Weights of a small GPT-style language model, trained from scratch on English Wikipedia: width 384.
Each number is 128 + 24 x the weight over its row's rms, rounded and kept within 0 to 255. Layers, rows and columns count from 0. The size above them is the row's rms in percent of the matrix's.

# layer 8 MLP down (transposed), 1536x384, rms 0.0759, rows 1007-1042, columns 192-287
size [106 101 106  96 106  98 101 104  94  97 106 103 105 105  98  98 106 103 101 105 106  95 105  89  99  98  98  99  98  88  91  98 104 104  93  91]
[[ 94 142 144 153 135 148 126 165  91 153 132 158 125 126 148 140 138 134 120 147 152 101 112 117 114  78 136 129 135 184 149 111 137 119 109 131 119 139 132 156 107 122 141 128 150  90 116 124  95 144 112 116 128 128 175 103 144 134 138 167 169 112 100 116 101 131 143 144 163 121 159 132 159 141  87 162 151 144 159 127 103 114 145 143 116 121  78 141 129 129 128 168 189 162 114 136]
 [107 108 155 144 115 115 133 128 129 137 163 106 119  78 129  90 159 145 151 159 192 109 109  99 141 147 186 140  87 154 119 158 112 162 164 101 139 133  94 106  68 149 143 122 104  99 109 124  96 159 125 132 152 142 124 129 132 145 114 128 114 105 106 129 131  90 147 161 136 107 128 122 146 146 125 120 136 155 107  89 128 146 141 129 135  67 136 113 109 114 144 132 144 156  85 108]
 [117 119 133 118 142 114 134 143 121 186 139 122 107 112 158 131 128 150 106 112 139 147 141 124  89 139 123 115 134 137  51  88 151 111 140 128  96 105 153 155 145 149 132 117 165  88 119 143  96 123 113 143  82 109 118 130 130 115 150 118 139 115  80 101  65 135 160 158 157 175 146 127 131 103  78 120  98 115 131 110 173 157 149 112 128 153 129 121 149 118 142 116 134 135 136 146]
 [ 90 141 173 134 154 147 115 160 138 161 100 139 136 133 127  99 122 106 132 115  96 114 107 128  84 105 124 139  91 113  99  98 129 157 137 157 150 124 106 122 146 179 127 129 132 134 114 117 160 136 112 165 114 120 182 161 110 108 183 181 133 163 138 134 157 146 115 198 120  66 114 117 130 132  71 121 113 131  94 167 142 121 144 150  98 142 117 132 158 165 123  82 170 140 154  76]
 [161 110  98 113 132 153 108 106 114 139 139  99 119 147  97 167 107 150 100 186  97 111 111 119 149 108  85 132 110 138 140 118 147 107 140 128 151 138 119 122 133 121 138 133 131 106 167 133  90 133 135 148 154 137  92 165 114 152 164 153 147 109 140 143 130 106 114 116 144 137 131 133 159 139 124 125 109 138  96 122 140 112  85  94 133 143 132 132 143 159 103 117  88 143  96  88]
 [162 144 157 152 135 135  95 138 149 148  93  88 129 160 118 159 149 147 150 151 172 145 156 118 130 158 105 119 147 130 139 162 144 148 159 149 122 119 138 153  63 116 145 112  77 179 126 122 120 139 127 137 114 123 140 153 120 140 144 132 126  86 130 113  80 120  88 129 161 113 134 100 104 151 115 139 138 136 110 105 104 134 125 114 150 112 149 133 135 179 107 154 133 110 148 122]
 [172 138 138 173 155 156 135 160 152 161  98  83 164 118 136 139 122 192  99 153 146 127 176 147 144  90 155 146 109 124 156  96 136 143  86 118 114 120 123 127 125  92 146 109  97 147 108 140 108 117 131 129 167  74  71 137 159 156  88 166 156 107 150 129 118 118 127 166 137 150 111 135 102 159 115 113  91 110 105 135 110 162 157 139 130  83  92 114 111 138 142 109 110 101 139 127]
 [117  85 122 122 121  97 137 121 116  88 165 148 124 107  93  84 122 158 131 132 130 114 132  96 142 111 124 102 120 174 146 141 124  74 161 101 124 169 104  84 103 114 132 180  96  82 136 128 126 121 162 150 113 150 123 103 108  86  93 111 141 126 148 101 117 153  93 145  94  87 119 118 118  94 126 117 129 148 152 119 121 144 132 158 106 127 169 151 142 117 155  97 109  89  86 120]
 [137 165 131 146 133 126 130  98 123 143 132 146 137 125 136 121  92 102 141 159 142 172 148  80 136 145 150 121 155 155 104 157 102 118 158 157 123 148 118 118 135 162  87 129 161 150 148  88  83 123 147 131 137  98  94 117 126 120 103 154 117 136 173 163 141 139 151 111 142 131 142 114 139 150 123 110 133  97 153 162 114 108 103  93 148 105 142 133 140  83 123  82 130 186 119 110]
 [122 146 171 133 105 142 107 139 129 114 147 162 134 150 169 132 148 166 109 128 120 141 128 108 154 118 115 164 119 144 104 143 140 122 130 106 108 156 104 113 137 119 136 139 142  94 130 113 147 141 129 151 130 106 127 141 122 154 118 159 134 135 121 153 145 100 125  89 153  80 141 151  84 153 182 125 160 138 138 127  95 129 126  85 156 129 142 152 104 108 163 122 129 147 137 122]
 [110 142  93 127 134 142  94  90 123 169 140 146 109 102 121 105 140  95 146 105 139 123 134  54 124 132 126 142 113 112 113 128 129 126 125  92  85 129 133 172 113 173 113 127 107 134 105 124 109 164 122 125 123 169 144 129 109 120 114 112  94 141 102 123 117 129 153 121 120 124 166 131 133 106 110 147 149 130 134 161 116 133 103 132  81 132 103 135 126 141 133 112 172  97 145 144]
 [152 132 135 149 147 121 159 129 139 123  79 146 168  83 140  94 118 146  55 131 140 159 191 166  96 134 118 145 149 106  70 150 118 125 156 122 166 121 143 154 137 123 139 153  95 175 135 142 164 142 107 141 135  86 103 130  99 115 145 112 145 139 159 127 152 191 123 127 166 138 118 123 152 112 159 164  73 154 126 145 138 127 112  77  87 150 140 118 142 138 124 121 127  96 157 102]
 [ 97 106 133 140 145 153 120 172 120 112 113 107 122 117 136 173 131 130 130 123 140  71 138 113 111 135  84 127 135 143 119 102 171 144  90 132  98 130 117 127  96 132 120 138 135 125  98 126 134 112  95 118 132 160 149  89 120 142 127 114 131 159 136 168 170 144 150 142 100 106 124 157 128 127 157  97  99  83 145 107  88 162 183 140 139 122 114 141 143 120 131  97 185 130 160 123]
 [ 89 156 135 142 129 142 123 109 133 161 170 116 130 190 113  94  83 119 128 162 169 128  92  85 154 139 122 124 150 122 155 150 116 124 133 105 133 140 125 131 101 169 178 147 156 129 132 134 130 172 112 130 173 118 122 191  84  60 123 109 112 139 144 171 147 123 130 109 172  97 131 138 163 105 109 157 126 130  77 147 101 135 152 118 123 117 151  97  91 133 137 135  92 118 106 147]
 [105 119 184  76 175 143 141 128 147  91 130 147 115  70 108 162 126 127 114 142 130 157 113 136 120 127 117 139 135 117 121  91 142 140 157 168 139 136 124 123 143 119 146  98 158 154 139 123 142 104 125 165 112  83 126 115 119  99 118 159 145 109 124 126 124 151  99 121 115 127 149 132 109 119 112 113 122 117 143 121 195 124 177 100 110 107  94 136 173 129 144  76  64 117  91 141]
 [ 82 184 148 144 108 106 139 143 146  98 158  99 105  84 103 134 135 137 126 110 136 162 111 107 168 161 103 167 159 135 128 151 145 119  80  90 106 153 133 101 143 137 135 103 146 107 167 148 145 104 122 149 101 127  99 119  76  94 104 138 102 138 125 110 144  98 113 144 114  94 144 167 121 171 154  72 119 167 115 141  99 155 124  89 116 145 130 182 139 143  79  95  80 126 127 137]
 [147 158 115 122  97 112 131 123 128 117  72 119 111 145 147  96 136 150 140 138 103 101 103  70 109 121 177 109 192 137 140 160 120  81 135 116 114  73 128 163 142 145 122 132 126 126 147 121 115 109 170 104  97 137 132 120  80 119 145 114 147 133 132 138 121 154 110 148 155 109 163  81 139 101 138 144 179 135  80  98 104 114 157 150 118 153  87 124 128 108 143 192 145 143 138 130]
 [134 137 120 132 123 159 155  62 141 108 113 108 132 140 113 138  91 129 146 136 135  98 143 155 149 114 128  89 127 138 131 140 127 127  89 129 135 125 171 156 136 100  80 171 109 173 114 167 113 135 114 144  92 154 146  98  86 123 149 111 125  89 128 120  85  95 126 141 103 123 129 158 152 132 118 150 111 133 163 118 100 107 134 103  93 149 129 155 160 101 102 125 111  92 102 121]
 [109 116 115 114 176 157 180 122 137 148 112 120 125 150 111  98 126 158 126 105 125 156 101 146  83 162 127 153 134 144  95 112 143 120 114 100 142 162 187 129 131 123 129  85 106  95 120 167 127  99 131  89 125 132 103 147 141 148 102 168 117 158 140 131 120 119  91 133 148 150 118 107  87 161 121  58 144 145 103  97 126 148 147 149 122 107 107 146 131 138 157  72 143 137 114  94]
 [137 107 108 133 122 137 164 176 112 109 137 141 122 138 123  97 138 118 153 148  99 139 130 157 130 146  99 143 147 121 176 113 173 123 110 160 137 136 109 143 137 129 119 123 155 156 132 148 115 102 104  71  79 147 110 134 137 111 114 115 176 146 134 148 119 136 124 140  81 141 123 132 142 143 113 136 110 130 116 106  93 154 139 191 108  98 115 135 148 134 126 182 141 145 104 145]
 [125  99 131 144 123 112 128  99 103 140 125 135 140 116  73 118 116 129 134 174 144 149 106  93 143 152 122 127 132 105  98 104 117 157 106 135 167 146 144 144 106 110 121 136 115 161 120 115 105  82 106 114 145 133  95 144 140 139 133 108 154  89 118  75 101 114 129 130 146 113 109 161  68 132 146 121 153 155 142 133 102 100 112 102 133 148 138 126 125 129 164 175 121 148 153 128]
 [115 124 135 119 153 175 106  73 111 113 133 131  99 124 130 122 122 168 142 139 128 116 155 145 100 154 100 139 103 177  96 119 135 152 139  88  93 125 143 130 114 144 128  92 109  82 136 141 146 109  85 105 130 117 143 170 110 188  99 151 167 129 195 110  94 166 126  66 114 133 117 147 108  97 141 107 154 147 111 132 127 107 144 110 120 171 143 103 121 118 131 107 160 124  88 133]
 [ 71 161 153 135 140 102 126 122 173 115 147 140  76  94  83 167 124 126 193 116 110 105 105 153 146 106 109 161 148 144 137 128 103 158 124  88 116  75 131 108 107 131 134 114 151 119 127 130 101 138 155 158  99 103 142 170 119  90 143 145  89 134 130 135 131 109 144 108 110 138 109 106 137 124 124 129 116 156 154 105 103  97 149 140  90 119 136 129  93 132 176 156 140  75 113 137]
 [143 140 161 135 127 164 107 127 136  90 159 139 155 123 140 152  96 148 124 113 110 101 143 143 118 154  81  92 138 138 137 110 127 136 129 122 122 128 151 112 152 165 108 127 123 149 108 124 123 167 158 102 110 123 111 131 174 113 115 119 145 108  97 149 158 105 136 142 116 155 130 108 173 114 102 125 164 139 128 168 118 145 115 154  86 148 159 121 109 156 140 119 109 109 111 158]
 [141 113  94 112 104 132  94 157 125 104  63 150 170 135 113 104 135 130 126 132 194 170 124  90 120 129 131  98 100  95 134 115 124 119 132 137 119 131 102 121 109 113 115 139 122 130 144 183  94 133 113 129 110 176 152 122 105 128 137 124 159  71 124 118 144 128 119 125 147 121 149 113 118 136 131 167 140 166 117 147 149 166  76 138 150 141 117 154 129  84 120 116 134 149 134 156]
 [154 134 168 127 112 108 174 126 111 147 124 154  78 126 168 123 134  98 129 123 103 125 148 145 143  99 146 115  86 128 116 145 148 122 138 113 150 101 182  88 183 140 135 118 143 117 109 100  84 117 126 131  90 135 142 150  90 116  90 134 152 153 152  97 121 143 107 104 130 157 108  79 100 141  88 115 112  87 155 122 141 124 125 183  99 101 118 112 126 135 155 132 109 129 119 168]
 [135 156 114 167 114 135 179 132 156 126 146 162 128 142 136 109 131 108 136 117 112 138 149 106 111 116 121 117 100 139 108  98 121 144 156  83 117  95 121  70 121 148  91 130 144 132  84 154 155 142  94 152 154 121 129 150 140 172 112 173 109 128 162 133 114 126 107 135 149 136 114  81 144 132  97 146 109 138 119 154 128 137 120 121 138 157 141 169 139 142 138 139 155 150 125 154]
 [166 140 127 101 169 125 130 109 148  99 112 102 114 108 122 156 126  85 115 137 131 117 102 147 109 127 109 122 103 117 152 129 120 131 118 138 157 168 107 118 120 104 173 136 139 149 100 100 136 120 129 145 147 149  98 152 114 184 101 156 116 106 160 137 135 135 161 145 123 150 161 144 107 134 152 100  76 122 136 147  74 115 128 172 137 124 137 153 160 141 108  61 127 119 151 104]
 [116  83 113 101 100 145 124 134 126  95 129 156 109 151 102 136 124 119 121 149 107 135 102 125 111  89 143 115 202  69 132 126 149 151 153 124 121 114 116 129 125 136 116 160  88 146 141 127 174 156  95 185 111 137  89 114 105 127 135 109 129 136 113 116 146  95 124  74 129 131  92 125 105  93  84 126  70 100 144 115 182 104  97 129 143 173 146 138 139 113 172 142 115 113 145 153]
 [136 149 115 139 150  94 110 128 167 173 127 140 142 142 129 119 129 135 172 107 116 177 129 113 138  70 168 101 170 115 144  78 151 152 123  87 167 143 120 128 157  98 139 113 132 145 142 128 147 146 105 147 123 138 125 136  97 122 114 114 132 128 150 120 108 138 107 143 132 116 152 136 172 166 131 138 137 134 151 127 148  98 131 118  98 118 117 149 140  91 124 119 133 105 141 131]
 [117 120  92 132 113 115 133 122 135 162 122 162 117 105  65 101 154 113 136 129 125 112 104 137 154 132 156 118 120 140 158 105 162 129 123 117  89 133 137 130 132 114 151 118 138 112 131 157 149  84  89 103 124  95  89 126 139 116 131  97  94 144 125 157 130 108 164 166 125 117 142 108 123 168  88 112 160 158 121  93 153  83 131 132 114 143 125 129 109  81 122 113 136 130 125  89]
 [138 130 108  83 123 120 117 133 125 119 136  89 151 125 169 150 123 135 104 101 116 160 166 140  94 179 139  76 129  65 185 122 159 133 145 144 163 158 149 147 136 125 139 127 171 147 131 134 143 119 137 103 141 153 132 165 137 127 164 115 123 129 148 150 123 179 151 140 137 134 109 135  91 157 163 131  88 150  87 129  93 156 109 126 138 149  64  98  97 143 109 104 150 111 120 136]
 [153 136 113 115 141  92 136  98 120 137 182 156 138 129 142 124 136 139  87 103 142  95 113 125 108 148 145  93 139 106 139 122 139 116 140 120 132 141 152 132 127 152 120 130 128  94  97 118  55 114 119 100 129 147 136 123 180 115  93 132 127 127 108 143 114  95 149 139 103 135 128 114 131  85 102 119  88  76  98 159 133 120 118 141 181 118 136  93  97 116 110 158 168 149 102 123]
 [ 99 129 149 140 157 102 137 123 107 113 103 110 122 111 152 116 113 141 111 134 113 131 128 144 117 122 104 113 143 126  83 152 116 127 131 116 127 166 114 130 134 142  85 107 134 149 165 123 156 107 149 132 119 156 162 168 119  94 135 126 185 119 147 116 134 118 130 153 134 103 123 172 123 174 172 141 111  95 122 151 149 111 162 147 133  97 108  97 135 109 126 136 114 124 139 145]
 [ 99 111 154 126 128 145  95 141 139 109 114  98 148  92 126 151 137 147 161 125 133 161 115 107 143 109 120 118 106 100 102 158 131 112 135  79 181 126 158 105 144 124 111 140 136  65 151 136  93 123 145 139 111 135 130 148 117 122 131  94 144 117  72 111 161 166 111 125 157 108 131 162 142 177 147  86 122 123 164 149 142 149  89 156 131 154 132  84 175 117 114 119 138 122 135 102]
 [143  98 140  76 130 106 173 110  86 127 165 126 108 159 109 137 148 114  82 120 117 150 130 106 129 162 106 137  99 118 114 132 130 128 186 120  89 140  95 102  77 150 126 100 145 129 161 126 115 207  81 144 144 108 131 137 107 109 135 138 115 132  94 169 138 108 137 154 112  92 155 138 125 123 111  95 104 157  99 129 161 125 146 135 155 129 141 107 135  96 137 135 139 101 138 148]]
# layer 8 MLP up, 1536x384, rms 0.0855, rows 1008-1043, columns 192-287
size [105 100  96 105  97 100 104  91  93 104 101 112 107  94  97 106 100 100 101 109  97 109  90  93  92  99  96  96  98  92  94 104 104  94  89 108]
[[112 123 153  92 116 153 142 132 165 164 138 115 134 187  75 106 106 150  89 128 104 165 109 101 137  69 116 132 139 133 128  81 163 136 136 162 158 124 122 135 109 120 126 147 149 121  84 143 120 114 147 108 136 106 146 119 112 162 129 124 151 110 107 121  92 117 112 113 131 173 119 147 101 141 139 135 117 135 153 119 147 147 128 100 160 180 155 132 125 126 104 120 177 128 128  62]
 [145 138 169 119 122 115 113 114 138 143 113 133 113 114 148 145 153 152 117 141 126 134 169 129 141 161 133 105 127 132 154 112 110 129 173  82  98 118 121 143 137 128 144 173 166 122 101 150 112 175 146 161 112  86 135 158 150 145  85 152 133 134 139  84 168 159 145 138 187 113 116 144  98 133 115 103 162 142 106 120 134 129 122 102 186 159  83 118 126 127  99 103 133 114 121 147]
 [166 133 178 157 120 124 175 147  65 107  78 137 152 121 135 103 128 148 142 121 122  97 141 147 109 125 163 107 168  97 117 104 151  95 125 149 165 106 138 139 123 143 140 155 133 105 129  91 152 142 147 190 164 127 112 191 119 108 138 133 146 102 142 119 127 108  96 127 118 114 156 133 174 112 130 115 139 165 116  93 132 111 180 146 141 117 167 133 135 164 156  83 152 164 103 136]
 [122 141  99 150  92 107 128  77 164 100 116 150 142 137 119 148 139 151 165 142 144 140 108  89 166  76 129  88  69 161 112 149 154 110 102 146 109 145 115 131 168 129  70 111 126  95 117 156 142  97 181 118 147 133 135 148 125 114 108 118  72 128  96 177 116 116 132  91 147 129 130 158 137 150  97 133 107 123 158 108 149 130  89 169 154 107 135 117 150 169 144 110 152 132 169 119]
 [119 136 151  87  81 140 153 149 166 137 114 106 150 165 116 161 135 129 122 111  81 125 121 131 162 114 151 100 142 142 121 152 147 131 102 104 147 133 159 112 140 117 128 105 124 105 148 136  93  83  87 170 147 132 119 117 147 130 144 163 102  97 158 114 124 115 114 132 142  88 138 161  88 165  99  92 130 152 144 127 161 113  99 135 101  63 124 108 139 103 173 132 104 118 148 103]
 [106  87 140 109 122 149 143 110 137 116 113 173  88 127  96 150 102 140 162 115 159 108 121 125 121 111  93 137 109 126  88 103 100 155 152 142  99 143 110 105 130 125 103 100 147 137  97 129  92 133 184 145  78 162 110 104 113 122 136 105 111 172 129 120 122 106 114 143 155 154 122 100 140  93 128 180 153 141 143 120 130  98 119 111 136  96 124 155  99 133 104 129 134  95 126 148]
 [118 127 171 118 112 106 162 115 108 138 120 126 154 115 137 104 137 157 136 154 109 127 115 110 135 117  91 170 121 136 117 126 124 124 118 129 112 113  87 139 179 136 124 124 138 111  90  89 101 161 102 101  72  80 144 134 137 163 165 117 112 136 135 114 142 102 142 128 121 111  90 131 118 133 125 144 168 100 117  99 133  97 143 100  78  85 130 106  95 141 104 165 164 128 125 121]
 [132 139 180 143 159 116  90 168 137  72 109 108 136 104 135 125 125 147  70 101 139 112 109 119 139  87 123  98 135 147 111 147 165 131 105 128 131 167 108  95  90 126 131 132 122 174 119 160 125 153 176 159 111 110 168 141  99 144 144 122 149  83 108 120  94  90 124 128  92 108 133 149 104 116 136 119 109  73  98  95 129 161 121 146 163 122 142  99 123 177 136 128 136 132 125 135]
 [117 108 127 134 137 155 117 112 101 132 106 141 120  92 143 122  70 120 122 134 139 152 130  98 154  68 117 143 106 111 113 153 112 118 109 125 164 153 107 109 122 127 141 128 106 167 133 182 117 145 125 121  97 152 104  99 106  89  84 146 121 117 108 103 141 139  92 119  94 116 119 158  92 121 167 125 114 141 122 176 148 165 162  83 151 120 131  90 119 112 138 132 120  97 127 125]
 [123 148 172 101 138 113 117 146 166 105 127 161 135 162 134 101 121 113 113 130 165 148 151  82 160 119 100 170 142 137 134 122  95 152 147 136 112  86 128 158 153 136 147 143 163 161 131  99 118 119 110 116 136 151 119 129 145 137 119 130 147 163 118 116 122  76 179 140 117 158 126  93 106 175  74  88 131 132 142 133 125 123 109 157 114  98 129  90 102 144 114  95 129 139 145 166]
 [163 145  90 142 114 136 134  83 132 152 111 119 166 107 150 132 137 149  72 148 115 124 158 142 100 143 168 121 149 124 103 141 146 125 130 118 113 123 159 128  98  95 144 158 126 134 137 127 129 130 188 129 157 134 162  94  85 147 123 147 134 116 137 130 116  83 116 135  82 115  99 175 119 100 179 139 124 152 119 148 150 134 106 115 136 146 133 115 165 123 171 142 149 138 128 125]
 [136 147 157  99 142 126 110 150 104 106 158  73 134  95 125 161 131 151  99 100 106  81 131 179 153 118 110 141 119 112 138 150 132 114 129  88 133  90 108 143 139 133 147 153  93 166  81  87 102 106 123 126 161 119 151 152 119 126 103 130 136 139 133 121 158 152 133 183 143 177 129 126 126 133 148 116 118 143 140 129 131 112 145 116 149 114 146 150 112  85 149 134  94 103 160 127]
 [126 121 112 144 121 138 107 155 139 119  81 156 167 125 129 101 131 110  75 146 148 143 117 137 162 112 140 129 161 155 124 105 144 104 142 145 109 139 135 105 118 191  92 128  96 168 135 133 146 137 115 153 111 117 135 122 158 145 124 170  94 109 160 136 129 122 112 132 118 108 115 136 107 123 101 127 119 147 105 117 138 127 121 146 118 156  94 122  99  96 110 102 105 151 104 150]
 [168 124 119 131 137 143 129 138 135 108  96 129  83 126 143 107 112 117 103 164 114 143 116 107 143 110 107 126 121  81 142 120 113 122 129 122 128 107 136 116 118 116 158 129  77 148 154  90 117 138 110 134  84  75 127 154 133 119 155 139 175 169 130 164 138 107  91 150  95 136 118 121  80 152 127 131 153  90 126 113 100 142  69 117 115  98  99 175 106 138 115 100 120 146 115 111]
 [103 132  66  97 132 109 132 122  99 136 137 142 144 108 107 165 156 105 129 125 105 136 142 138 155 117 123 142 139 113 129  98 123 142 127  98 131 114 116 143 107 166 125 188 160 106 124 109 169  84 110 115 151 155 129 121 115  88 177 128 128 110 106 111 119 163 172 124 154 116 139 143 103 113 146 121 107  97 147 139 169 133 112 129 124  98 120 101 147 127 125 130 152 137 127 136]
 [ 93  82 143 133 110 158 136 153  99 122 113 109 167 106 108 125  90 121 119  84 113 153 113 128 130 152 127 119 118 103 155 148  76 149 137 117  97 118 116 145  78  62 171 184 110 102 134 113 136 182 116 114 152 129 131 104 111 111 143 119 134  97 107 119 162 118 126 140 117 163  95 150 108 119 156  90 136 123 128  95 140 126 122 147  89 115 162 149 109 138 125  98 136 102 128 152]
 [136 122 130 144 107 139 154 137 136 147 100 165 102 114 146 102 121 114  99 100 136 173 163  89 110 140 141 115 124 135 148 127 148 124 125 114 106 170 111 146 140  91 117 103 162 137 125 110 135 135 116  83  94 119 106 173 127 152 119 113 141 158 154 122 125 128  91 126 118 145 111 148 127 138 177 122 117 138 121 129 136 120 102  80 124  86 147  89 105 152 154 136 118 128 109 118]
 [ 96 137 114 138 104 143 173 139 117 116 101  98 117 131 130 139 161 153 131 175 103 112 111 140 103 106 116 157 112 183 126 114 108 110 121  71 153 111 146 152 189 141 107 121 103 120 140 111  94 133 174  97 105  69 157 145 116  85 141 131 140 117  66  92 128 115 107  95 152 141 114 134 111  97  89 111 162  95 120 110 126 148 134 101 142 107 106  91 117 134 139 135 122 123 140 137]
 [125 150 161 110 131 137 175 131 129 145 134 167 158 118 118 153 159 102 148 141 122 152 138 132 122  96 163 136 137  81  96 164 107 168 143 105 131 152 127 156 145 138 140 101 125 130 117  65 138 114 136 104 176  95 109 182 140 127 131 149  90 172 124 130 127  99 120 101 175 116 169 141  93 125  99 120 141 132  96 136 119 163 159 124 121 150 140 112  97 137 138 174  85 104 152 105]
 [109 179 124 111  96 155 170  89 158 144 141 160 167 105 131 148 129 107 173 105 107 103  97 139 108 126 149 132 101 113 114 143 146 123 134 149 131  67 126  82 138 123 104 129 128 121 114 100 123 129  82 112 105 135 170 145 155 133 138 118 130  99 106 178 136 121 135 108 141 142 171 130 105 124 139 109 115 146 142 101 133  96 111 120 128 111 101 140 160 142 167 121  95 152 157  78]
 [170 124 138 111 117 130 104 116 107 126  90 116 119 167  96 133 113 150 155 128 127 146 133 158 104 158 136 140 154 141 148 103 108 116 147  95 135  99 122 114 118 135 181 125 121  86 101 162 159  99 131 127 168 136 106 139 113 164  93 131 100 149 124 121 109  98 142 146 111 130 152 118 131 135 137 112 152 122 111 130 122 106 155 124 116 116 149 127 125 155  78  67 121 125 150  82]
 [151 128 144 104 120 136  91 172 105 134 101 117 133  89 150 118 137 150 142  99 172 155 140 124 108 112 128  69 119 129 112 141 111 118 113 132 161 122 104 104  78 138 139 148 119 197 132  71 149 136 151 100 124 159 127 127 130 137 164 146  93 127 126 142 134 116  94 133 144 129 124 181 135 148 122 140 167 106 102 150 109 144  92 102  96 133 139 132 157 124 125 120 122 116 151 115]
 [116 178  60 117 120 111 129 101 149 101 126 164 147 128  94 115 168 110 102 140 121 133 155 132 167 120 139 135 176 136 144  95 132 146  97 135 131 145 141  95 146 144 120 175  96 140 123 112 132 119 156 135  91  97 132 104 113 108 170  91 149 113 141 195 132 128 161 148 155 140  85 116 155 111 120 118 147  78 157 109 122 124 132 152 153  77 125 100 142 137 158 127 130 136 162 125]
 [ 96 130 102 125 103  88 167 118 125 152 118 155 144 125 135 101 138 156 116 119 134 152 136 133  89 119 115 120 143  98 168  85 109 119 163 116 157 149 156 161 169 143 130 109  80 138 141 159  95 107 106 135 118 157 108 143  94 120 152 114 126 164  94 148 101 180 119 128 160 124 164 103 109  99  99 162 130 120 160 213 142 127 135 109 111 121 176 123 151 173  98 144 140  98 123 157]
 [142 160 121 127 122 123 106  99 109 119 124 133 146 157 147 149 135 155 144  74 136 152 105 153  82 103 130 102 116 139 173 112 146  95 125 148  93 104 111 129 149 117 143 145 155 152 118 135 105  99 178 131 147 160  37 135 117 140 129 165 143 120 159 102 132 153 112 143 154 112  72 123 161 126 102 159 133 117 129 107  76 141 106 114 104 108 172 186 107 113 127 141 133 103 104 116]
 [160 123 157  56 159 119 115 127  97 131 107 105 105 125 142  87 134  97 127 136 111 154  92 107 110 153 111  93  96 115 130 157 133 134 119 186  95  86 140 139 102 155 126 140 116 114 101 125 103 154 136 148 103 135 130 164 130  78 108 115 105 135  90 145 112 115 138 111  95 136 163 154 142 145 150 145 110 131 143 110 156 135 156 138 159 146 111  96 165 135 127 118  92 153 102 119]
 [142 116  83 118 109 116 127 122 170 149 128 141 110 134 123 127 121 121 118  95  99 130 154 163 120 110 144 102 157 118 124 126 110 189  99 148 116 141 111 134 108 102  91 166 122 154 125 148 171 132 161 132  93 105 115 124 138 122 173 117 150 122 138 137 125 144  88 103 116 149 125 151 153 105 171 116 130 121 128 104 142 153 109 144 134 137 127 139 103 116 147 154 107 122 140 177]
 [126 126 112 107 159 114 174 107 146 155 144 114 141 118 141 162 149  95  73 125 108  70 113 128  88 134 153 113 139 154 114 138 148 117 136 121 134 144 119 142 127 110 155 126 133 161 110 150 104 118  85 169 141 154 172 134 126 141 100 180 149 137 128 147 149 150 149 117 152 129 125 159  97 136 164 166  69 111 121 131  99 132 113 149 123 178 107 157 137 137 122 117 155 156 131  94]
 [138 125 115  87 147 108 176 110 123 112 109 155 102 150 140 129 148  88 140 109 134 136 164 153 105 126  90 129 100 140 144 180 107 118 153 129 125 150 109 106 122 127 130 125 111 116  71 158  93 113 120  99 126 133 116 128 190 147 147 137 130 135 114 144 131 125 124 163 147 126 123 142  93 112 132 144 142  83 146  91 126 141 134 133 139 164 125 140 135 131 154 117 144 149 119 140]
 [148 164 156 146 133  98 133 140 173  62 133 148 147  94 141 138 141 122 147 100 139 105 122 124 142  96 101 148  86 132 124 132 155 126 143 108  88 159  93 138 150 149 120 151 159 111 115  84 133 160 123 124 116 152  97 100 136 116 122  82 139 119  82 137 152 122 116 133 172 116 135 129 149 133 105 136 139 130 114 104 108 199 149 140 122 161  52  89 140 135 142 153 148 121 131 125]
 [180 146 120  89 123 162 145 125 138 107 143 148 130  90 187 145 110 121 142 130  86  98 107 101 105 142 100 109 150 121 132 124 142 124 115 124 132 121 130 114 106 123 131 110 112 165 113 114 136 114 125 112 169 152 150 153 127  74 120 146 146 121 140 131 102 153 125 125 137  82 120 123 113  89  95  94  86 163 110 117 122 146 153 129 159 102 100 103 146 134 155 108 179  99 137 122]
 [139 143 114 158 159 148 122 102 132 133 122 157 132 152 112 146 148  98 153 155 129 134 131  86 140 152 139 111 124 100 110 178 128 138 144  68 115 145 107 138  91  81  68 119 129 116 118 117 115 144 150 118 167 101 143 145 195  77 167 167 176 147  82 127 108 119 152 155 167 152 174 139 139 133 143 176 135 127 132 112  93 128 137 166 106  98 153  99 121 158 132 189 124 121 179 131]
 [133  88 119 143 135 126 155 110 149 150 104 148 124 149 133 121 129  76  85 113 133 109  91  98  85 156 120 134 167 142 150 127 129 153  88 104 145  98 146 145 124 137 145 116 134 124 129 156 146 125 127 120  54 119 190 106 104 119 105 140  97  93 123 126 172 115 169 101  97 110 135 134 123 153 136 101 109 140 155 177 100 111 110  92 124 127 142 157 126 147 180 107 107 126 136 128]
 [107 112 117  98 186 125  98 140 117 144  81 147 139 125 128 124 140 139 160 126 141 125 120 142 148 112 185 122  96 129 124 113 179  74 114  73 132 114 166 128 118  87 117 164  92  96 148 174 142 104 148 137 117 153 118 112 111 117 154 129 165 113 154 152 125 183 113 163 112 120 141 134 144 112 145 108  94 114 119 119 142 123 131 154 150 114 135 116 117  99  65 158 133 118 162 129]
 [131 145 126 127 138 160 129 145 163  72 125 174 112 144 144 113 123 130 166 112 153 128 167 148 116 119 129 153 100 155 148 168 137  94 110 137 130 104 103 117 133  78 123 123 143 113 121 126  83 118 109 129 163 114 173 112 135 160 123 112  99 113 146 149 107 152 187 115  64  79 125 127 135 133 140 157 103 149 107 124 122 125 152 124 160 160 139 135 154 134 101  89  99 114 160 158]
 [151 147 139 154 122 122 119 119 125 135 107 152 198 105 163 123 137  99 163 117 153 126  94 145 131 100 149 130 133 110 166 133 126 137 163 153 108 134 113 142 142 136 153 110 119 107 126 142 108 157 195 122 152 122 103 124 138 171 136 157 122 132 126 131 128 184 122 118 125 126 127 120 126 103  96 168 145 121  99 128 122 100  95 147 134 137 152 112 108 147 116 125 163 129 101  59]]